Weights of a small transformer language model.
Size: 10 layers, 2 heads of 32.
Training: a variant of SOAP for these matrices, 4001 steps.
Each number is 50 + 12 x the weight over the matrix's rms, rounded and kept within 0 to 99. Layers, rows and columns count from 0.

# q: layer 3 attention query, 64x96, rms 0.224, rows 55-63, columns 0-95
# k: layer 3 attention key, 64x96, rms 0.216, rows 55-63, columns 0-95
# v: layer 3 attention value, 64x96, rms 0.354, rows 32-58, columns 0-95
# o: layer 3 attention output (transposed), 64x96, rms 0.371, rows 32-58, columns 0-95
q55:33 56 52 58 46 47 54 61 54 37 51 37 67 37 55 28 48 52 48 50 43 48 57 44 38 47 62 51 49 38 50 51 58 43 47 51 31 50 44 58 68 58 62 52 44 59 41 59 67 49 61 43 58 51 26 50 46 45 55 61 66 38 51 25 49 61 53 54 53 52 40 50 34 56 62 52 44 46 71 56 52 43 73 53 42 48 36 47 67 46 30 58 46 56 59 49
k55:37 63 58 50 53 49 58 60 59 71 50 71 60 45 48 62 48 46 58 47 53 43 54 51 49 51 49 57 42 50 56 42 46 41 42 52 40 56 56 62 66 40 56 45 56 61 43 50 51 61 53 53 61 55 57 46 51 62 53 55 44 41 49 35 63 48 57 50 53 48 48 63 59 51 54 44 48 42 66 36 56 38 42 72 53 45 66 47 60 54 52 60 54 57 56 33
q56:60 52 41 43 52 55 31 60 55 44 44 47 43 59 56 64 49 46 53 28 55 62 49 45 61 51 39 50 50 56 46 34 55 43 55 57 59 36 68 51 51 57 46 76 50 34 42 50 43 60 54 49 31 47 44 60 48 46 51 42 31 48 55 42 59 71 46 59 38 68 49 43 49 63 39 61 51 54 46 44 40 50 45 55 51 50 46 60 47 59 53 65 59 34 46 45
k56:49 46 47 54 56 56 58 46 41 59 54 43 41 39 43 43 51 48 56 49 60 40 57 43 34 41 58 55 45 55 54 42 56 50 44 39 66 68 46 48 58 43 53 50 55 51 50 49 46 56 43 39 55 35 58 50 50 59 59 46 37 48 49 63 36 47 50 51 45 57 45 56 51 44 64 53 56 60 63 45 49 55 55 51 40 46 55 54 49 41 67 34 46 53 50 41
q57:51 44 51 62 50 61 34 56 52 50 47 45 44 54 58 62 56 47 74 51 51 52 40 58 47 42 31 51 42 46 42 39 33 44 30 44 67 41 75 41 56 52 57 68 27 79 69 32 49 56 41 42 33 46 40 39 69 42 37 48 50 35 59 45 59 37 32 68 60 68 46 34 73 59 59 48 54 33 47 34 35 25 54 58 42 32 40 40 37 65 51 58 49 32 50 46
k57:36 67 52 40 70 61 50 30 33 49 33 44 50 45 53 68 59 46 59 60 44 34 43 28 39 55 53 48 55 47 38 41 51 46 53 59 58 57 69 49 44 46 49 46 30 73 56 40 38 60 40 47 76 51 42 36 47 59 34 43 36 31 49 37 54 30 37 59 66 47 49 53 60 59 74 43 54 46 53 50 49 58 54 33 54 29 72 49 40 52 41 42 62 55 53 23
q58:54 67 43 48 38 30 53 60 34 38 38 48 61 30 51 64 26 57 56 57 46 30 49 55 59 46 51 55 49 47 56 58 51 44 55 59 46 53 41 46 47 57 55 59 49 39 47 51 56 44 47 45 45 49 48 48 40 53 48 66 45 47 49 54 51 45 52 67 51 44 48 52 28 41 60 55 46 54 46 52 36 43 41 69 42 43 48 55 48 56 35 32 55 50 31 44
k58:62 45 43 66 42 46 48 52 45 45 56 43 53 36 57 46 44 43 50 45 52 51 52 47 57 42 60 51 54 60 27 48 56 53 50 43 54 59 50 46 48 60 45 69 30 56 55 50 60 42 51 48 51 44 38 49 48 41 60 60 58 46 41 56 60 46 55 25 36 42 52 52 48 62 50 47 53 42 32 45 43 43 64 57 51 43 31 65 70 46 53 46 62 51 41 59
q59:49 54 44 38 41 37 58 61 36 47 39 32 54 52 52 50 43 52 42 48 46 51 39 49 34 31 35 55 57 27 55 52 42 34 50 43 53 82 62 63 51 76 57 67 49 62 62 38 36 64 51 45 57 54 45 60 51 51 65 44 41 48 44 45 51 43 40 55 39 56 56 45 47 47 43 54 31 43 60 57 56 59 70 38 50 57 39 38 48 40 49 44 51 37 44 51
k59:35 62 48 60 55 46 55 59 46 54 60 51 56 60 55 55 58 37 61 50 53 64 35 35 35 53 32 40 48 56 46 56 35 30 37 42 49 57 65 51 52 49 65 47 48 59 44 51 38 59 54 41 50 42 38 36 56 54 65 48 61 49 54 41 52 46 29 49 64 59 55 57 39 57 60 36 49 34 55 49 48 40 56 55 56 44 59 66 50 54 44 53 56 62 49 30
q60:67 55 41 54 57 50 66 62 75 27 60 42 47 44 42 52 40 46 53 59 68 63 48 44 86 53 39 43 41 35 58 51 58 63 62 45 72 43 34 47 50 58 49 37 52 41 46 43 50 36 59 62 18 64 53 67 52 41 42 56 69 55 40 55 37 55 53 36 32 51 45 57 50 82 48 72 70 58 53 69 67 49 52 53 39 61 53 45 35 42 69 55 52 53 55 70
k60:55 22 55 74 74 47 67 53 65 60 72 55 48 40 37 59 52 58 44 51 61 69 56 40 67 58 53 58 52 47 72 63 54 50 37 43 55 50 28 49 45 51 30 44 61 34 47 58 48 49 47 53 44 46 52 58 50 38 62 49 55 67 57 68 47 65 61 29 38 53 57 62 52 58 35 62 48 59 62 73 59 53 69 66 61 56 82 47 60 55 69 44 56 53 46 66
q61:43 61 56 59 55 41 51 46 40 62 55 58 57 47 60 42 48 39 58 72 55 52 39 64 47 57 52 46 58 49 38 64 48 59 28 55 59 49 51 42 52 44 57 60 50 53 50 46 43 35 44 61 63 51 32 20 34 50 39 64 47 48 65 52 59 28 36 58 71 29 45 28 55 35 58 52 39 19 50 49 52 65 57 65 21 33 44 56 58 50 37 37 75 46 33 38
k61:31 60 55 55 52 50 46 42 50 53 28 40 40 68 52 51 59 43 52 61 49 54 34 56 50 51 54 52 56 51 32 63 52 57 61 66 47 45 59 47 50 50 43 57 11 64 49 50 47 38 55 56 61 58 54 46 49 40 29 53 56 48 55 49 56 21 61 45 43 45 44 34 64 61 57 58 54 22 38 25 55 68 52 48 64 42 43 56 65 60 51 52 61 49 22 55
q62:41 27 63 27 41 37 34 63 26 38 57 37 43 56 47 54 55 43 55 31 57 56 53 48 69 46 34 45 27 46 49 50 57 67 55 63 53 55 40 70 49 50 60 54 56 33 60 50 47 55 63 52 29 48 44 52 35 63 67 35 23 56 51 49 54 45 65 48 63 44 37 52 48 55 55 54 27 36 63 38 45 42 50 71 50 54 66 61 50 49 43 57 58 58 50 30
k62:59 29 67 60 64 60 43 55 48 64 53 47 34 26 42 50 63 46 44 33 60 51 58 52 48 64 39 50 47 41 74 60 52 60 46 58 59 50 39 58 46 53 38 41 65 48 45 63 55 45 51 40 50 46 58 49 50 42 47 61 48 71 47 50 50 39 56 50 42 47 42 56 44 57 23 47 46 49 41 50 46 60 63 64 59 63 47 48 45 41 62 59 50 51 43 44
q63:53 47 64 45 60 32 43 75 37 55 56 20 68 42 60 47 60 60 48 40 60 53 42 57 55 60 48 43 45 46 52 70 44 59 60 45 57 50 48 65 55 42 40 66 59 58 35 41 56 68 25 52 58 36 32 43 43 73 51 44 54 66 28 59 53 38 52 41 55 60 43 74 59 73 68 43 55 51 64 49 31 34 53 67 36 57 78 26 45 62 49 69 48 49 65 65
k63:62 37 96 88 74 54 48 46 62 74 35 54 41 48 42 54 54 55 72 45 50 62 61 43 61 62 62 64 43 27 72 44 57 60 52 56 29 45 16 44 45 34 38 31 60 40 43 40 49 57 42 63 50 56 43 39 29 65 30 47 32 77 73 72 42 38 58 46 77 53 61 72 40 67 28 40 38 72 76 71 24 48 77 53 36 88 76 41 28 48 48 56 51 70 61 46
v32:52 57 50 47 56 25 69 53 68 57 52 54 62 43 54 55 61 71 62 59 58 29 48 82 28 48 61 74 43 73 45 49 20 65 60 55 48 68 65 76 53 39 59 49 58 67 39 45 50 53 66 65 57 66 50 47 50 42 44 32 63 57 77 53 51 51 19 84 49 48 31 42 33 70 81 46 58 36 49 58 63 64 62 69 52 52 53 60 64 44 61 63 54 54 65 46
o32:61 37 36 59 35 74 56 71 42 34 37 44 52 47 32 66 28 47 74 31 61 58 73 42 43 48 27 46 61 33 53 29 51 40 53 48 56 31 33 26 54 50 39 74 42 48 43 46 47 45 48 43 37 47 64 44 67 29 77 69 28 60 39 59 42 55 76 52 64 50 68 43 57 30 34 64 49 53 52 45 37 48 33 54 67 47 34 44 15 62 39 43 37 31 39 55
v33:58 56 43 39 66 43 38 61 57 46 53 68 60 64 28 63 50 42 47 59 55 36 44 62 39 34 54 51 86 41 47 63 42 56 39 55 52 54 56 75 46 49 68 50 68 54 59 22 23 50 40 51 61 51 57 63 61 60 61 73 31 61 48 51 60 66 31 68 43 50 57 49 54 60 57 35 46 42 53 43 56 49 51 66 49 69 27 34 49 62 50 59 40 41 42 50
o33:36 60 40 55 31 57 47 39 60 44 51 49 34 49 60 64 58 42 47 63 55 61 56 44 52 65 48 79 33 44 41 32 73 42 73 49 46 12 54 34 58 55 50 71 23 43 54 61 69 35 41 41 45 47 37 32 41 42 35 35 64 50 51 58 52 29 75 50 44 53 35 33 56 55 45 42 44 62 36 46 40 35 47 79 54 48 56 48 50 45 27 37 53 56 47 48
v34:35 10 59 34 50 54 57 71 47 53 59 50 38 49 61 52 67 53 30 53 59 36 47 65 58 40 48 41 45 22 37 57 75 55 46 52 67 36 17 28 60 58 38 57 38 39 49 42 47 68 38 31 57 65 41 53 52 65 61 56 67 36 66 44 59 51 42 60 57 41 62 68 50 32 46 44 64 69 62 56 39 48 47 43 34 59 45 43 52 53 59 47 61 41 53 53
o34:65 57 55 49 64 49 51 30 40 49 39 47 48 55 43 37 47 54 68 66 35 51 27 18 63 45 56 56 53 64 57 59 29 65 41 30 46 59 48 35 41 37 63 34 43 47 70 50 63 17 57 67 60 53 72 45 47 48 34 54 56 66 55 43 53 37 49 72 48 34 45 44 64 62 42 52 50 41 42 57 65 38 38 43 58 58 54 69 40 54 37 47 37 46 32 28
v35:34 14 66 55 36 43 57 51 36 34 58 46 46 44 56 23 61 47 45 46 29 35 61 50 62 51 58 49 69 68 52 34 56 34 33 57 54 50 60 80 38 68 45 29 52 50 56 27 59 49 34 36 66 55 46 36 47 50 13 56 55 61 53 59 36 73 57 51 32 43 52 48 22 55 60 30 62 57 55 63 60 52 58 53 50 53 51 27 19 51 52 66 41 35 30 43
o35:69 87 44 34 57 69 41 40 37 48 51 43 17 66 24 56 37 47 50 38 64 52 42 55 71 64 72 49 28 45 34 58 38 76 71 31 39 47 40 27 27 53 61 52 51 30 47 64 37 58 59 52 61 46 48 52 38 46 76 22 66 49 44 56 67 54 48 48 58 36 45 63 62 53 46 67 55 50 33 55 45 59 47 51 68 44 43 49 35 56 59 48 53 53 75 73
v36:49 60 52 52 41 23 51 63 58 52 37 72 56 68 70 43 54 42 75 44 48 59 59 57 31 53 35 53 31 39 41 60 71 57 54 42 63 22 41 55 57 51 26 45 63 56 33 43 43 38 40 45 29 57 56 62 33 51 54 70 56 53 44 34 73 53 42 33 14 32 38 42 54 50 50 38 30 49 66 45 55 83 54 46 32 42 34 59 59 79 33 48 37 31 44 32
o36:39 48 52 51 51 59 46 63 51 51 66 51 59 40 51 41 44 58 33 67 53 40 34 26 81 84 69 49 38 53 72 49 36 50 41 62 39 69 39 41 74 55 47 47 41 45 77 63 66 54 37 53 30 48 52 47 63 46 42 30 51 58 53 55 30 60 50 68 57 67 45 37 27 55 48 52 60 73 38 49 52 27 36 39 81 46 53 39 66 19 57 51 57 48 46 67
v37:42 31 63 57 35 41 64 35 57 30 60 64 60 58 70 19 33 48 35 42 56 53 64 68 57 45 73 45 51 61 49 54 79 36 44 47 57 59 69 26 35 58 50 45 40 34 23 67 65 39 53 51 55 56 47 58 41 54 58 41 42 46 63 50 45 52 54 73 48 38 73 46 35 47 64 48 45 40 53 48 40 64 31 39 45 58 53 56 66 54 56 48 49 49 49 46
o37:60 65 34 44 53 43 32 66 26 58 38 45 48 57 30 59 58 46 66 43 38 69 29 42 50 40 61 40 63 50 71 53 31 68 48 28 66 81 44 60 71 69 51 49 41 55 67 49 36 50 44 55 35 52 74 58 58 60 58 49 61 54 47 54 59 39 46 28 74 35 31 58 73 56 66 54 58 44 33 62 67 63 54 47 49 44 45 48 42 46 49 42 40 52 48 43
v38:51 74 49 45 62 45 72 53 82 31 47 41 53 76 61 50 60 40 52 50 50 46 54 57 51 20 74 11 76 53 47 47 62 35 46 66 67 43 31 88 46 47 80 60 61 30 47 36 38 14 31 71 51 65 60 56 52 68 64 49 53 62 38 51 53 50 26 62 53 41 56 45 55 57 71 54 62 28 35 41 36 38 41 51 86 85 54 32 59 42 76 68 27 50 56 50
o38:32 34 46 48 52 51 68 53 27 69 52 78 51 66 41 62 64 57 71 37 62 64 33 47 37 64 42 96 46 27 42 27 27 49 85 52 46 61 59 23 70 60 65 52 31 58 46 62 55 76 29 52 54 49 50 42 28 40 43 34 46 79 55 44 51 19 80 31 53 39 44 51 32 67 36 51 42 56 53 62 57 53 43 83 25 34 40 65 65 53 45 40 54 69 07 45
v39:36 38 40 69 60 54 44 65 40 62 46 31 51 62 48 78 45 73 55 42 34 33 49 47 51 30 58 60 36 57 39 34 40 39 48 55 46 44 68 51 57 66 65 27 44 39 53 50 68 43 26 47 62 55 48 62 48 51 34 42 40 35 68 32 28 66 64 70 49 44 60 58 55 38 70 59 50 44 55 66 41 56 49 40 38 80 49 46 32 51 24 54 39 75 68 83
o39:50 43 76 32 39 60 58 46 60 30 64 51 48 50 43 58 49 43 55 59 63 64 42 52 49 58 53 56 72 43 66 68 55 38 62 61 54 50 38 24 42 41 59 49 44 69 56 46 27 51 63 72 60 56 38 37 53 75 63 53 68 48 59 73 67 25 41 27 44 28 53 33 66 50 34 52 59 42 50 36 48 66 35 49 66 46 38 66 39 84 55 35 46 67 33 36
v40:67 50 56 50 47 61 62 69 27 59 51 56 33 39 72 67 63 40 40 55 48 46 51 50 60 62 41 34 63 45 48 60 35 40 44 60 43 53 50 88 46 39 55 59 59 39 58 34 44 41 56 55 59 61 70 44 55 61 43 73 55 45 66 12 42 40 41 47 45 54 21 37 34 79 70 74 65 59 58 73 40 64 40 66 40 33 31 39 37 43 58 45 39 62 49 64
o40:47 54 37 51 50 47 43 30 91 26 46 45 40 55 31 47 44 43 59 18 62 36 42 31 40 41 32 62 42 56 25 36 62 45 48 42 61 52 60 30 24 45 59 41 45 61 50 61 59 62 56 46 49 46 31 54 51 48 73 20 60 68 34 63 40 56 55 49 31 58 86 52 39 56 24 39 37 44 24 53 46 40 48 54 46 66 59 52 47 58 37 61 62 38 42 52
v41:65 67 55 46 49 57 52 52 31 41 40 54 52 42 54 47 38 41 42 39 70 58 58 59 66 68 26 65 75 47 48 54 49 38 31 37 42 61 18 49 62 55 46 57 55 54 63 63 58 53 55 41 58 39 25 39 59 58 37 47 45 61 32 46 39 45 47 45 49 56 63 55 42 56 59 37 44 73 69 34 68 59 38 53 38 45 38 58 58 40 42 61 39 59 64 53
o41:37 60 43 51 54 47 45 52 62 57 49 56 33 56 47 39 52 63 31 51 34 45 72 57 53 45 50 32 36 60 45 52 50 40 59 49 48 27 63 76 46 37 41 52 50 68 58 35 49 59 35 44 46 50 66 63 61 51 41 24 41 59 50 42 50 49 53 47 53 59 42 73 50 57 52 60 56 41 42 61 47 28 45 57 48 73 67 34 48 68 50 50 55 45 73 47
v42:43 46 50 41 40 33 52 53 54 61 56 48 31 54 60 56 44 58 55 31 59 36 42 44 44 39 46 43 48 59 40 44 55 31 37 68 42 62 51 33 52 55 41 52 46 57 68 54 49 35 44 44 54 55 69 52 45 51 57 40 52 51 41 53 58 45 38 55 57 67 65 47 69 51 47 50 48 33 45 35 68 39 45 77 53 51 56 41 38 49 56 62 50 43 47 39
o42:63 60 46 59 51 72 45 45 44 54 61 57 55 57 45 56 74 48 49 47 54 50 44 40 55 61 66 66 67 52 67 41 64 57 56 44 64 52 55 73 55 37 49 50 41 45 53 35 58 60 45 41 58 58 30 41 53 45 41 64 49 66 25 59 52 56 65 60 59 27 60 54 49 49 39 41 56 57 62 73 42 64 48 27 50 44 58 54 57 48 44 50 39 62 57 40
v43:40 64 35 51 46 70 26 62 70 56 52 58 50 45 45 35 46 60 46 44 52 37 44 82 39 49 49 68 62 38 56 56 94 63 32 53 63 56 35 38 65 34 35 42 78 30 49 24 37 53 73 66 39 48 37 43 47 48 39 47 55 38 27 40 78 48 36 44 39 55 39 41 53 47 48 68 44 56 51 63 59 61 41 68 68 56 49 45 59 61 66 36 26 57 59 58
o43:51 50 75 51 53 31 77 17 55 71 25 55 39 56 24 58 46 40 48 44 26 59 66 45 54 74 55 44 24 58 43 34 35 43 59 48 33 62 82 72 47 48 32 34 24 46 67 76 54 70 41 57 53 62 41 62 66 47 66 57 26 69 80 53 31 40 64 67 46 47 50 66 47 48 39 40 45 49 53 34 52 08 72 50 59 47 58 54 40 47 53 66 45 63 33 56
v44:20 69 32 60 56 46 26 51 63 34 55 71 59 46 71 46 54 58 45 32 45 32 56 76 58 55 32 69 38 34 72 50 51 53 61 28 44 38 64 51 60 41 64 42 62 38 61 25 43 31 79 54 46 50 61 64 26 57 51 61 43 33 53 65 22 54 65 36 60 51 31 57 60 62 58 22 61 49 51 71 56 74 54 71 47 80 50 38 49 73 64 54 36 25 28 62
o44:48 41 70 28 47 68 47 47 48 76 60 40 42 75 28 40 61 37 67 46 34 57 53 42 56 56 69 44 48 65 52 23 58 33 60 61 33 52 45 42 73 72 37 52 54 43 58 67 34 60 51 48 50 44 32 51 54 29 43 42 65 62 74 43 54 39 46 58 37 75 76 52 47 44 18 76 39 42 62 18 71 33 53 26 60 34 38 66 50 32 42 39 36 56 70 71
v45:50 48 60 59 55 46 41 67 46 62 28 80 20 72 46 92 51 58 39 45 40 54 66 36 68 38 52 59 30 56 58 56 59 41 59 55 68 66 51 63 31 46 57 14 48 49 50 50 48 35 46 51 31 46 69 42 34 56 51 32 30 85 78 57 46 52 54 65 73 56 61 59 71 46 25 59 79 69 55 53 41 59 57 47 43 56 65 50 81 74 29 43 75 55 64 72
o45:48 60 49 33 31 47 51 36 63 21 75 47 81 38 31 34 31 47 59 73 66 44 50 38 43 49 69 38 66 50 52 50 66 53 37 38 12 66 36 49 46 48 75 59 31 63 64 35 57 48 64 44 38 59 27 29 49 51 49 54 63 19 40 56 59 60 56 34 64 42 59 44 53 54 57 46 18 38 59 46 75 33 57 58 34 74 22 66 28 32 57 36 55 52 33 19
v46:63 56 29 46 43 49 37 54 50 43 45 55 38 64 75 67 46 75 37 52 44 56 59 46 41 47 52 65 54 81 71 38 41 45 85 47 66 66 34 27 57 34 53 34 43 54 41 61 47 48 49 58 54 45 43 36 47 30 61 51 63 62 59 58 40 60 58 49 54 63 41 57 56 52 61 50 42 47 57 41 51 60 61 49 71 66 58 68 68 61 41 65 74 52 73 50
o46:44 40 57 67 53 58 57 71 61 45 48 43 79 44 56 43 57 35 55 75 68 47 62 61 56 47 57 31 49 41 66 53 41 54 40 60 51 33 42 57 53 49 27 56 54 56 45 41 49 47 52 50 26 45 58 53 38 40 44 62 34 42 51 35 45 28 40 51 43 28 59 56 60 46 52 38 49 47 43 55 63 40 38 57 42 33 19 26 20 52 53 43 48 67 41 50
v47:35 69 39 63 37 20 41 35 39 48 45 64 44 39 56 25 42 63 53 54 47 56 32 63 33 73 68 35 58 53 40 47 46 45 60 45 54 50 60 30 47 46 34 55 34 41 39 45 59 38 47 52 77 37 32 67 51 52 69 51 54 28 42 51 31 44 56 51 58 43 39 42 29 34 43 28 38 43 39 65 61 39 43 52 43 43 51 43 68 33 58 17 75 56 48 33
o47:60 24 42 37 28 52 31 63 57 50 38 56 56 60 56 56 59 46 34 46 41 40 40 44 56 18 46 56 63 48 58 42 42 52 34 26 73 56 58 70 49 55 61 51 54 45 48 60 57 50 42 39 35 36 58 50 44 62 46 82 56 70 50 52 65 48 41 60 39 57 35 37 61 43 65 60 51 37 45 26 43 45 42 39 44 43 50 60 35 38 70 64 48 47 71 77
v48:58 29 56 65 50 49 59 35 64 48 48 55 45 22 65 34 47 56 48 46 40 68 50 58 35 62 46 70 33 52 63 21 55 28 58 61 53 40 59 54 45 59 50 46 42 73 50 39 53 43 86 47 78 75 86 43 53 39 40 43 75 79 64 49 24 33 51 62 48 34 34 41 36 75 40 44 39 62 46 39 37 42 65 24 57 67 37 35 59 55 49 42 38 24 80 40
o48:50 44 71 41 63 57 47 58 47 27 47 37 40 70 52 40 25 64 49 65 53 44 79 52 71 41 60 55 59 44 30 33 24 65 56 43 71 57 43 57 44 67 32 44 69 45 67 65 46 43 55 51 49 40 49 63 46 16 80 65 54 39 38 67 39 73 38 19 50 62 46 61 56 37 30 68 59 37 57 67 72 52 45 62 53 44 51 49 35 38 58 64 42 42 28 67
v49:11 43 48 53 51 47 51 66 40 44 68 47 32 41 25 61 67 64 63 48 67 62 56 45 46 56 55 50 67 59 33 52 43 43 54 55 63 77 41 63 69 42 65 53 66 51 32 60 42 39 23 38 49 54 38 42 47 45 34 56 36 48 54 53 17 43 41 57 64 46 62 50 49 67 30 40 66 59 42 56 50 37 63 39 36 34 49 40 51 28 28 67 56 50 79 64
o49:79 35 54 48 49 81 45 55 59 46 45 39 46 23 63 33 51 44 48 47 46 54 41 51 46 47 47 46 51 37 65 44 38 52 47 55 25 36 42 48 36 31 45 52 26 63 40 31 48 49 58 68 40 36 58 53 47 59 56 61 49 45 12 61 69 62 76 47 54 48 33 43 38 30 54 37 28 32 36 41 26 76 46 77 46 65 43 65 56 64 47 47 43 38 43 56
v50:76 48 63 85 76 36 77 47 60 36 60 59 55 44 39 67 64 34 63 57 42 41 48 67 43 37 67 52 44 41 47 47 59 62 42 57 58 39 51 50 56 77 41 61 51 32 36 36 40 40 32 71 57 27 53 59 55 53 37 44 59 38 34 48 37 53 38 43 54 48 67 46 47 36 33 49 63 51 34 52 48 54 50 59 59 57 51 52 42 43 57 20 53 38 51 53
o50:32 69 51 30 26 48 35 48 24 60 48 35 44 70 58 53 42 58 43 35 66 47 42 36 36 47 32 49 45 29 51 44 42 42 56 54 35 67 58 36 66 46 77 31 50 64 56 54 63 46 45 62 59 57 44 42 42 66 75 68 47 51 58 53 49 49 66 63 44 48 31 50 34 28 39 62 37 37 57 53 47 45 46 60 52 50 57 59 67 49 48 70 42 72 42 67
v51:59 54 38 51 68 68 57 57 48 37 37 76 61 50 53 56 19 64 47 62 56 27 55 45 30 53 72 51 29 54 50 38 71 67 47 52 46 53 55 45 58 59 12 66 74 47 28 29 63 54 36 77 75 58 45 44 26 49 70 41 52 31 47 59 78 59 14 45 49 57 29 22 32 60 70 44 43 50 43 46 48 75 51 80 65 67 53 59 39 48 52 37 47 52 53 56
o51:44 53 36 42 55 46 60 36 60 51 53 43 55 36 41 69 57 43 72 30 59 52 58 53 51 41 43 65 59 25 52 57 50 26 55 63 58 58 54 58 45 61 42 32 39 48 78 61 54 46 50 30 25 43 66 55 58 68 51 61 55 44 51 46 36 54 56 83 86 49 50 86 45 31 36 46 62 66 50 35 64 16 60 56 68 11 65 43 28 59 54 57 41 81 65 62
v52:44 63 44 86 51 60 35 62 43 61 51 72 50 41 51 51 27 43 69 55 28 41 39 45 73 38 53 27 55 37 59 49 73 46 66 37 53 39 70 33 48 45 59 52 28 04 70 49 48 52 67 81 38 39 77 44 53 23 39 45 33 53 60 46 41 45 57 50 72 49 38 47 62 46 68 18 72 44 48 44 23 42 50 64 59 42 57 56 64 56 51 40 66 52 42 56
o52:45 50 49 18 41 42 45 63 44 60 36 44 63 56 49 52 59 44 58 53 31 61 26 52 30 45 63 55 55 26 48 38 63 40 46 65 46 54 46 62 52 51 69 21 47 66 29 58 41 39 53 26 76 46 28 46 35 66 37 70 59 68 65 79 65 48 43 38 25 50 64 44 57 52 51 63 26 55 64 44 78 42 69 46 58 81 35 51 30 33 43 52 81 67 39 67
v53:46 44 61 49 38 59 60 61 35 50 50 41 62 63 46 58 57 41 44 92 22 49 63 61 44 65 50 56 23 62 49 52 49 34 67 42 54 46 53 60 58 32 50 63 50 64 25 58 32 26 42 46 34 45 49 44 66 41 46 32 85 48 73 33 62 28 53 68 56 47 42 46 56 43 37 60 61 62 48 62 34 42 44 50 41 48 51 53 72 44 46 54 54 46 63 40
o53:62 52 53 57 50 35 54 57 51 45 42 39 37 37 47 30 62 53 56 39 71 63 45 28 51 35 54 35 67 47 55 61 44 48 46 67 42 65 28 36 32 52 51 38 45 46 43 40 64 51 67 44 11 23 49 48 48 41 80 59 28 58 50 68 45 52 35 50 40 54 44 41 32 66 64 60 40 52 51 51 63 61 57 63 49 43 29 50 31 34 56 41 50 41 28 41
v54:67 60 47 41 44 58 56 64 43 37 58 61 49 40 36 72 73 61 55 57 46 42 49 59 36 54 39 30 50 62 36 43 56 66 33 41 56 63 33 54 61 43 62 44 52 48 40 65 58 48 43 42 44 43 41 56 58 45 44 54 48 13 56 62 35 52 48 47 39 51 45 72 54 48 58 35 72 45 47 43 65 58 49 53 69 56 48 49 49 49 42 66 58 43 29 51
o54:33 37 48 76 52 67 33 56 40 57 47 24 60 24 52 31 59 29 44 54 56 64 32 36 41 38 55 38 48 50 62 50 51 35 70 39 42 44 39 57 50 55 59 36 40 56 40 42 61 53 59 62 57 58 65 28 51 52 60 35 55 66 63 22 48 44 70 58 33 56 53 62 50 38 30 50 30 51 53 46 41 51 48 50 46 57 41 49 49 55 51 48 55 53 62 55
v55:73 60 40 64 42 45 44 44 54 74 46 63 41 59 54 24 52 33 58 39 57 83 20 44 62 53 65 49 66 43 56 53 59 57 57 51 49 29 46 75 44 53 48 42 46 43 56 74 72 31 34 39 60 49 52 48 55 69 53 56 29 48 46 38 44 70 58 50 69 58 69 44 39 51 59 35 42 51 51 43 35 68 12 54 76 56 47 43 25 41 62 49 57 64 57 51
o55:27 57 51 55 49 48 45 70 70 41 56 43 52 70 40 64 49 44 42 51 42 48 56 54 59 55 24 70 40 42 56 56 44 40 29 66 47 72 67 57 58 53 72 67 38 59 44 45 43 63 47 31 48 70 52 53 35 47 31 59 77 38 33 43 76 43 62 26 31 47 55 92 55 67 41 61 57 74 53 59 62 48 41 50 28 53 87 45 65 68 64 50 74 37 53 58
v56:45 33 33 52 65 62 61 29 67 44 65 48 63 35 44 43 22 54 41 20 35 39 61 44 57 74 33 55 68 84 66 59 35 54 53 64 46 73 65 54 43 41 61 53 50 40 46 72 64 51 67 46 49 47 61 41 20 52 47 47 61 38 52 73 49 14 44 51 35 51 65 24 40 54 54 50 60 62 48 58 72 48 37 69 26 44 57 64 28 46 43 55 57 61 33 48
o56:72 69 36 44 54 36 38 61 50 60 31 30 28 72 40 44 52 46 54 28 56 40 56 52 37 36 46 58 39 45 54 60 53 43 52 45 57 35 59 63 41 41 24 54 50 50 25 32 43 62 35 40 51 55 51 83 82 45 46 36 65 57 59 53 54 71 46 43 90 50 68 72 59 21 50 38 42 34 33 54 47 65 62 34 78 32 48 55 68 60 50 42 52 67 60 28
v57:48 50 40 47 46 30 53 49 49 63 36 37 60 46 61 32 62 46 44 53 69 58 57 47 59 46 51 68 82 65 50 48 35 56 56 29 58 76 35 68 42 41 44 60 46 65 73 44 58 64 48 56 52 60 53 55 28 50 50 38 47 68 69 65 61 53 55 43 81 65 47 25 58 59 27 55 51 64 51 58 67 49 40 44 65 40 55 54 39 46 41 64 34 59 31 64
o57:49 41 41 58 46 69 53 50 50 39 57 63 63 47 45 67 54 73 60 41 28 46 67 56 61 56 32 40 19 58 21 50 61 46 46 56 23 35 45 48 36 38 56 69 46 47 38 60 47 34 60 61 47 53 33 75 61 44 44 60 45 51 32 14 70 46 67 50 39 51 58 62 67 45 78 40 49 77 40 48 52 57 42 39 44 49 48 48 42 57 75 36 45 50 56 40
v58:63 37 56 49 50 55 48 38 47 43 41 48 83 74 31 62 33 33 36 47 70 47 45 44 33 58 30 40 16 76 58 49 43 56 44 54 53 43 71 54 55 45 42 57 49 36 47 55 31 52 36 71 43 52 26 46 34 45 19 56 38 50 49 53 66 61 32 54 54 64 52 65 59 57 52 69 48 49 31 43 51 32 29 74 51 36 38 42 64 52 48 36 77 48 46 61
o58:33 58 44 46 44 41 51 63 60 55 46 45 50 45 55 45 43 59 45 53 62 55 28 58 44 49 59 45 77 26 59 65 66 32 64 55 22 48 64 57 45 49 57 64 64 45 33 38 43 42 53 35 38 35 74 52 60 49 74 45 43 31 54 44 36 56 56 52 43 49 46 46 35 58 56 22 40 65 49 63 52 44 70 48 56 52 72 67 53 51 21 52 47 70 37 43